config.yaml
norm_place: "pre"
positions: "rope"
optimizer: "soap_variant"
lr_mult_up: 0.845
lr_head: 0.00489
schedule: "wsd"
batch_tokens: 65536
steps: 2903
dataset: "wikipedia_en"
Each number is 50 + 10 x the weight over its row's rms, rounded and kept within 0 to 99. Layers, rows and columns count from 0. The size before them is the row's rms in percent of the matrix's.

# layer 9 attention output (transposed), 128x192, rms 0.16, rows 52-63,116-126, columns 0-95
125:43 33 58 42 44 59 55 44 60 65 33 54 52 52 65 63 36 52 59 54 41 54 38 41 31 58 61 56 48 38 62 53 44 44 47 61 51 53 57 63 49 26 43 57 56 47 57 50 35 37 54 49 69 42 40 50 45 45 50 54 50 54 55 51 70 53 56 38 61 47 44 37 56 49 45 53 63 17 46 41 51 46 46 39 51 40 52 56 54 69 54 33 38 56 39 74
129:58 42 32 84 44 53 56 54 44 21 62 36 52 43 40 57 43 57 50 41 47 49 51 38 53 47 63 46 50 45 61 52 27 70 56 39 64 34 49 62 36 58 59 62 57 49 51 58 41 48 44 50 60 47 39 34 39 46 51 56 50 45 47 53 34 56 58 62 49 43 34 44 25 49 45 53 59 67 73 45 39 49 36 58 46 49 43 39 61 42 51 41 47 45 48 50
126:34 45 54 48 44 52 45 58 37 65 54 52 40 37 50 53 53 67 56 50 67 48 43 48 36 50 67 53 54 43 64 54 54 37 49 42 39 54 36 49 69 34 48 64 74 60 40 57 53 48 39 46 58 58 32 44 54 61 51 53 61 58 59 54 42 36 61 50 68 54 43 29 55 42 43 53 44 65 68 39 53 38 62 46 32 87 47 43 47 56 39 51 55 50 40 56
130:47 40 66 63 67 43 48 46 40 55 41 42 72 60 54 36 49 49 52 48 54 61 66 38 55 51 61 71 50 76 62 68 41 43 40 50 19 49 50 45 51 30 53 26 56 40 27 48 47 57 57 43 56 49 43 52 44 32 54 52 51 49 49 48 53 38 52 56 40 51 46 42 63 60 31 47 75 36 48 54 43 67 30 51 59 43 45 38 52 53 50 47 52 52 55 51
124:49 52 54 64 39 35 55 39 39 53 80 52 54 53 55 50 44 54 57 56 44 37 52 37 63 61 41 30 57 35 41 49 38 44 60 69 34 62 56 58 65 77 62 40 42 48 53 53 62 52 34 40 58 30 48 53 37 39 53 41 42 47 63 54 50 50 58 50 45 67 38 56 61 46 39 47 38 57 48 37 60 41 51 49 40 40 56 47 39 35 36 53 58 54 50 61
119:38 52 50 54 48 42 58 45 56 62 47 52 39 65 56 39 45 43 36 60 51 42 52 41 49 59 45 45 63 54 60 43 52 24 43 41 61 36 40 34 40 53 40 54 65 39 36 48 39 65 46 48 49 39 76 43 47 29 48 43 48 57 53 43 57 33 47 35 72 56 57 50 55 58 63 45 48 48 57 53 52 43 47 40 68 40 39 49 58 43 50 51 42 49 33 57
127:49 44 38 65 58 46 33 35 52 38 57 50 59 47 53 38 54 54 66 56 58 43 42 62 44 59 43 58 32 46 46 43 53 50 48 49 45 42 54 65 49 35 47 52 38 63 52 31 49 46 53 57 60 54 24 53 57 62 60 44 64 46 49 52 49 34 64 26 51 42 48 57 63 47 68 52 63 58 32 49 57 49 40 51 50 52 56 39 62 45 47 44 62 48 39 38
131:40 54 63 62 54 44 43 48 64 43 52 51 63 50 41 57 50 57 61 42 48 47 56 51 55 40 50 53 42 64 57 49 36 44 30 71 21 40 35 37 53 55 56 40 33 54 45 41 36 39 40 68 65 68 55 61 41 53 46 57 58 62 51 54 55 52 57 67 49 53 54 61 40 61 54 49 48 50 49 51 43 39 60 38 63 58 53 52 41 51 63 56 51 55 43 54
124:56 46 51 34 63 51 43 63 48 31 49 38 39 41 42 60 56 38 51 52 43 56 46 77 50 43 48 34 40 50 40 79 46 52 62 56 42 50 55 49 40 29 60 50 59 47 63 58 64 37 30 53 53 46 40 39 62 54 33 61 33 47 61 53 47 46 48 54 57 53 54 45 56 40 40 44 50 39 54 48 62 45 40 54 56 51 46 40 45 61 56 51 68 47 43 27
123:55 41 48 54 40 54 41 44 41 42 50 43 56 58 38 50 43 53 57 59 39 39 45 51 58 33 49 48 54 56 55 63 45 52 53 28 49 49 59 43 45 60 51 32 47 48 49 48 36 51 44 53 49 53 48 43 63 59 39 42 40 43 36 52 57 39 46 67 53 56 70 51 66 72 74 62 48 42 53 59 54 58 59 37 41 60 47 51 39 48 39 47 63 71 40 47
131:56 43 26 43 37 46 41 49 49 53 48 51 60 45 56 44 57 61 55 51 51 61 35 40 51 54 52 68 31 54 56 38 53 50 50 48 42 53 64 71 58 37 44 55 46 56 43 51 68 65 19 25 43 56 57 57 31 34 40 59 56 58 47 61 47 41 50 56 60 42 49 53 40 39 43 50 61 59 51 62 49 59 44 60 50 43 39 62 60 59 53 62 57 53 41 59
133:58 58 55 36 65 39 40 60 40 44 28 51 56 37 39 60 70 44 48 62 45 57 54 49 46 47 70 52 59 37 56 47 53 63 43 58 53 44 50 41 59 58 47 44 45 60 42 45 53 37 46 38 35 40 39 46 49 39 47 53 54 49 42 41 37 57 63 38 52 57 59 52 39 59 59 52 46 43 55 29 59 34 41 56 49 49 49 37 53 51 32 54 53 37 57 49
069:50 46 39 39 39 59 47 57 15 55 62 37 53 73 46 63 49 52 50 62 49 47 62 63 51 38 52 42 61 37 49 43 55 49 50 55 64 50 36 49 53 53 48 39 50 50 53 51 48 46 49 33 47 77 58 40 47 62 56 46 50 59 40 72 54 52 42 37 38 64 59 61 40 47 53 53 54 66 53 50 37 46 45 42 55 65 45 60 43 44 64 66 71 27 56 53
059:56 39 58 43 57 40 30 45 51 57 52 67 51 44 63 56 55 56 49 59 47 45 57 57 36 56 51 60 52 49 28 43 57 45 78 48 46 69 38 53 60 61 51 41 68 52 37 34 49 48 48 45 42 67 31 63 75 62 53 51 37 68 62 48 65 71 50 41 54 60 43 61 43 47 50 45 56 43 42 49 50 48 53 42 51 58 53 58 56 48 48 27 62 38 59 42
070:55 45 48 31 51 49 41 39 60 58 66 42 41 57 38 56 45 60 64 51 47 59 39 64 54 36 35 54 42 66 50 69 44 51 29 65 44 50 39 57 41 59 49 59 53 44 33 62 39 57 52 54 50 45 38 47 30 56 52 65 49 48 39 57 43 64 45 47 53 42 44 54 37 50 55 62 67 51 40 53 44 36 53 54 73 37 40 38 45 45 54 15 52 66 57 63
066:43 29 45 33 49 43 43 60 56 48 46 60 34 43 51 63 44 59 56 56 56 56 38 57 55 57 44 39 33 35 62 43 38 49 62 54 54 61 43 61 41 54 39 64 52 54 49 49 41 45 43 58 52 57 34 55 57 59 63 45 47 62 60 73 34 50 44 48 53 46 38 51 45 39 51 54 49 69 49 55 48 33 63 66 64 48 48 61 51 43 65 43 56 56 54 26
061:58 42 33 61 52 37 52 46 68 53 53 43 53 54 63 59 68 55 35 61 59 36 51 47 51 58 47 34 45 42 31 30 51 50 56 43 57 46 58 40 43 50 44 61 58 46 70 49 33 52 57 54 53 49 52 49 59 40 40 52 41 54 47 50 40 51 53 32 49 57 54 49 46 43 39 40 72 39 50 38 45 52 62 70 65 48 60 55 53 67 55 49 39 43 58 57
070:43 58 31 53 68 45 48 56 43 40 59 36 43 49 48 55 42 25 60 71 53 49 51 58 50 49 62 43 57 55 44 47 67 50 55 63 69 40 44 41 49 30 60 54 62 54 49 65 63 47 53 49 48 52 62 43 62 55 38 33 53 35 50 24 48 48 51 69 33 43 71 54 43 42 26 53 43 40 36 37 43 59 61 60 54 47 35 54 43 48 52 61 35 46 43 51
064:42 37 46 44 55 41 55 56 47 52 53 42 49 41 58 55 49 48 53 40 64 57 47 33 37 58 54 47 48 67 68 60 49 47 75 56 62 39 55 51 46 46 50 38 65 37 54 62 37 40 52 44 44 37 65 32 56 53 48 53 57 60 59 36 51 46 52 41 49 61 60 45 65 66 38 41 29 64 64 38 36 45 46 46 58 59 41 62 70 42 69 62 32 66 54 53
065:43 49 54 58 58 58 37 42 41 44 48 48 42 56 58 57 45 67 42 56 75 47 60 45 39 59 36 33 41 57 40 47 38 40 61 43 50 75 66 52 39 40 37 53 45 62 63 35 60 53 68 42 45 41 45 44 50 58 49 47 50 32 65 28 57 34 32 52 48 52 52 67 64 53 51 48 51 48 58 53 52 56 29 45 38 41 45 37 46 49 58 44 27 64 35 54
059:40 51 48 48 38 50 65 42 47 44 54 49 50 47 54 66 60 59 62 50 55 69 57 50 42 48 53 55 44 62 44 33 30 66 20 51 50 53 63 65 53 62 46 37 50 56 67 40 38 53 52 58 40 54 49 62 62 50 46 22 54 64 34 36 55 49 50 46 55 56 51 52 43 52 66 38 40 68 51 72 42 45 68 54 67 51 52 59 49 35 37 52 41 57 67 68
064:47 42 40 57 58 59 66 75 56 60 55 41 46 54 52 41 56 65 57 66 50 50 40 33 40 59 55 49 47 64 42 60 68 58 71 68 43 47 41 56 44 57 53 56 61 59 58 61 48 49 42 40 43 55 54 49 28 69 65 68 59 50 69 44 46 45 41 60 53 50 59 53 63 47 26 48 62 28 38 46 56 57 63 41 57 55 58 43 52 52 59 70 54 63 47 51
057:51 36 55 80 64 49 67 61 53 52 51 37 41 58 59 39 40 45 47 57 43 60 58 47 47 53 47 49 63 55 54 38 51 52 42 58 61 59 47 53 40 61 48 39 51 46 62 40 35 64 63 62 52 59 51 46 45 43 50 52 38 40 49 45 45 35 54 52 36 42 58 41 50 28 58 41 40 43 51 27 59 26 47 60 49 46 63 48 36 64 61 64 47 77 45 46
# layer 9 attention value, 64x192, rms 0.185, rows 53-63, columns 0-95
099:52 64 34 52 51 32 40 55 63 52 44 52 46 38 44 55 52 55 47 59 44 36 41 39 53 15 41 61 50 46 49 49 45 48 68 47 58 37 56 43 35 50 60 40 80 54 56 43 36 44 56 52 39 56 38 64 39 52 37 44 69 68 59 58 59 46 60 40 61 47 54 59 61 58 62 48 43 56 61 34 45 37 43 57 57 45 44 53 62 53 47 53 48 35 52 44
105:40 39 55 54 42 59 54 47 41 55 60 46 47 58 45 43 52 53 48 54 46 41 46 42 33 31 63 54 57 63 34 76 46 57 39 43 67 45 56 44 61 46 51 52 64 33 31 35 57 54 43 32 63 30 42 42 62 69 57 59 71 40 45 44 35 53 55 27 49 54 49 48 69 46 48 59 49 39 65 47 52 49 43 52 51 39 41 37 44 56 50 43 54 58 49 63
103:57 45 33 40 54 40 61 34 72 45 61 33 42 55 42 53 27 50 64 42 49 57 64 49 59 35 67 51 52 46 48 60 32 44 46 63 48 62 45 48 41 78 46 62 33 42 44 46 52 45 33 63 44 62 49 50 49 47 44 54 56 40 67 43 53 56 52 48 47 47 52 31 56 38 46 27 34 49 49 59 45 62 70 42 40 53 37 48 60 58 40 40 58 49 35 41
096:58 35 53 59 28 33 66 59 52 44 64 61 51 41 46 52 35 61 53 45 51 47 55 39 38 59 52 48 48 55 38 48 43 52 54 68 53 39 56 56 57 51 53 44 21 61 59 55 46 68 54 45 43 29 61 61 68 36 41 66 50 47 48 58 57 41 44 41 35 38 63 54 55 36 57 50 59 47 54 41 51 44 43 53 44 39 54 52 45 38 42 42 43 47 48 62
098:67 43 43 45 71 61 51 59 39 50 60 52 27 47 41 39 57 49 56 51 45 40 55 62 42 48 47 40 53 42 51 51 39 40 51 38 62 52 43 67 41 28 62 57 43 38 39 59 52 43 51 51 44 54 72 57 49 40 29 58 43 49 44 47 44 51 42 55 58 55 48 55 47 59 49 50 43 39 48 60 50 42 54 69 63 35 36 40 60 50 53 62 58 35 48 61
104:49 36 47 79 46 64 63 64 60 44 60 47 34 48 29 55 58 44 55 39 66 34 30 61 46 32 41 51 39 41 34 63 55 42 61 59 47 45 52 64 34 50 43 51 44 39 51 40 68 60 56 50 48 58 44 42 45 61 48 48 55 45 36 43 44 39 44 43 55 58 25 55 53 40 60 54 56 56 44 56 42 42 47 54 34 49 59 52 72 66 65 68 52 61 40 39
103:53 67 66 69 58 40 51 50 48 69 62 72 36 52 45 66 41 40 56 50 58 34 61 45 61 47 43 35 50 55 44 39 46 58 32 54 47 48 49 52 52 39 74 37 45 41 56 45 43 65 50 20 32 50 47 73 55 54 73 51 58 36 41 57 43 40 62 57 59 41 63 49 54 51 59 48 43 48 47 42 57 50 50 56 53 55 40 47 55 47 51 51 41 53 33 47
105:50 26 49 57 42 43 43 60 41 48 56 55 74 58 46 51 41 43 36 57 47 48 51 41 34 53 56 49 71 71 53 55 35 41 42 65 52 62 52 47 33 23 42 45 57 46 57 48 49 37 37 60 51 65 72 46 53 50 54 44 67 48 56 35 80 48 48 58 59 36 46 57 41 58 46 44 53 50 41 42 55 40 38 50 45 57 44 62 59 40 43 46 53 37 54 36
098:64 46 49 46 55 79 56 48 47 56 50 50 66 36 42 42 46 45 47 63 35 36 58 69 54 61 50 44 68 45 38 51 43 34 47 50 49 51 35 44 56 46 54 48 46 56 50 54 48 46 36 51 37 46 56 36 45 64 51 41 53 48 69 48 61 51 50 59 48 41 54 74 54 42 56 66 42 64 50 51 52 50 53 49 48 48 49 62 39 66 66 64 42 48 59 47
095:56 46 43 30 72 35 49 71 49 42 44 59 51 36 56 58 65 60 37 52 53 62 45 57 39 52 41 50 37 50 48 69 50 54 39 62 53 46 55 41 45 43 33 41 64 33 61 43 59 53 48 42 47 46 47 51 43 29 50 54 41 36 53 55 50 49 51 44 54 38 68 47 40 39 49 39 34 45 62 71 45 46 55 53 58 35 49 56 49 46 41 58 51 71 44 39
098:43 37 34 51 62 47 54 59 52 54 60 52 48 44 57 52 57 44 26 71 49 53 50 51 58 63 56 46 73 43 48 43 53 49 49 55 41 35 52 57 44 38 35 64 44 57 26 45 49 56 35 57 32 43 42 52 54 63 56 46 35 55 42 55 54 41 67 56 64 72 65 65 51 34 68 54 56 49 36 34 62 35 43 48 57 62 46 57 66 47 49 51 49 53 54 65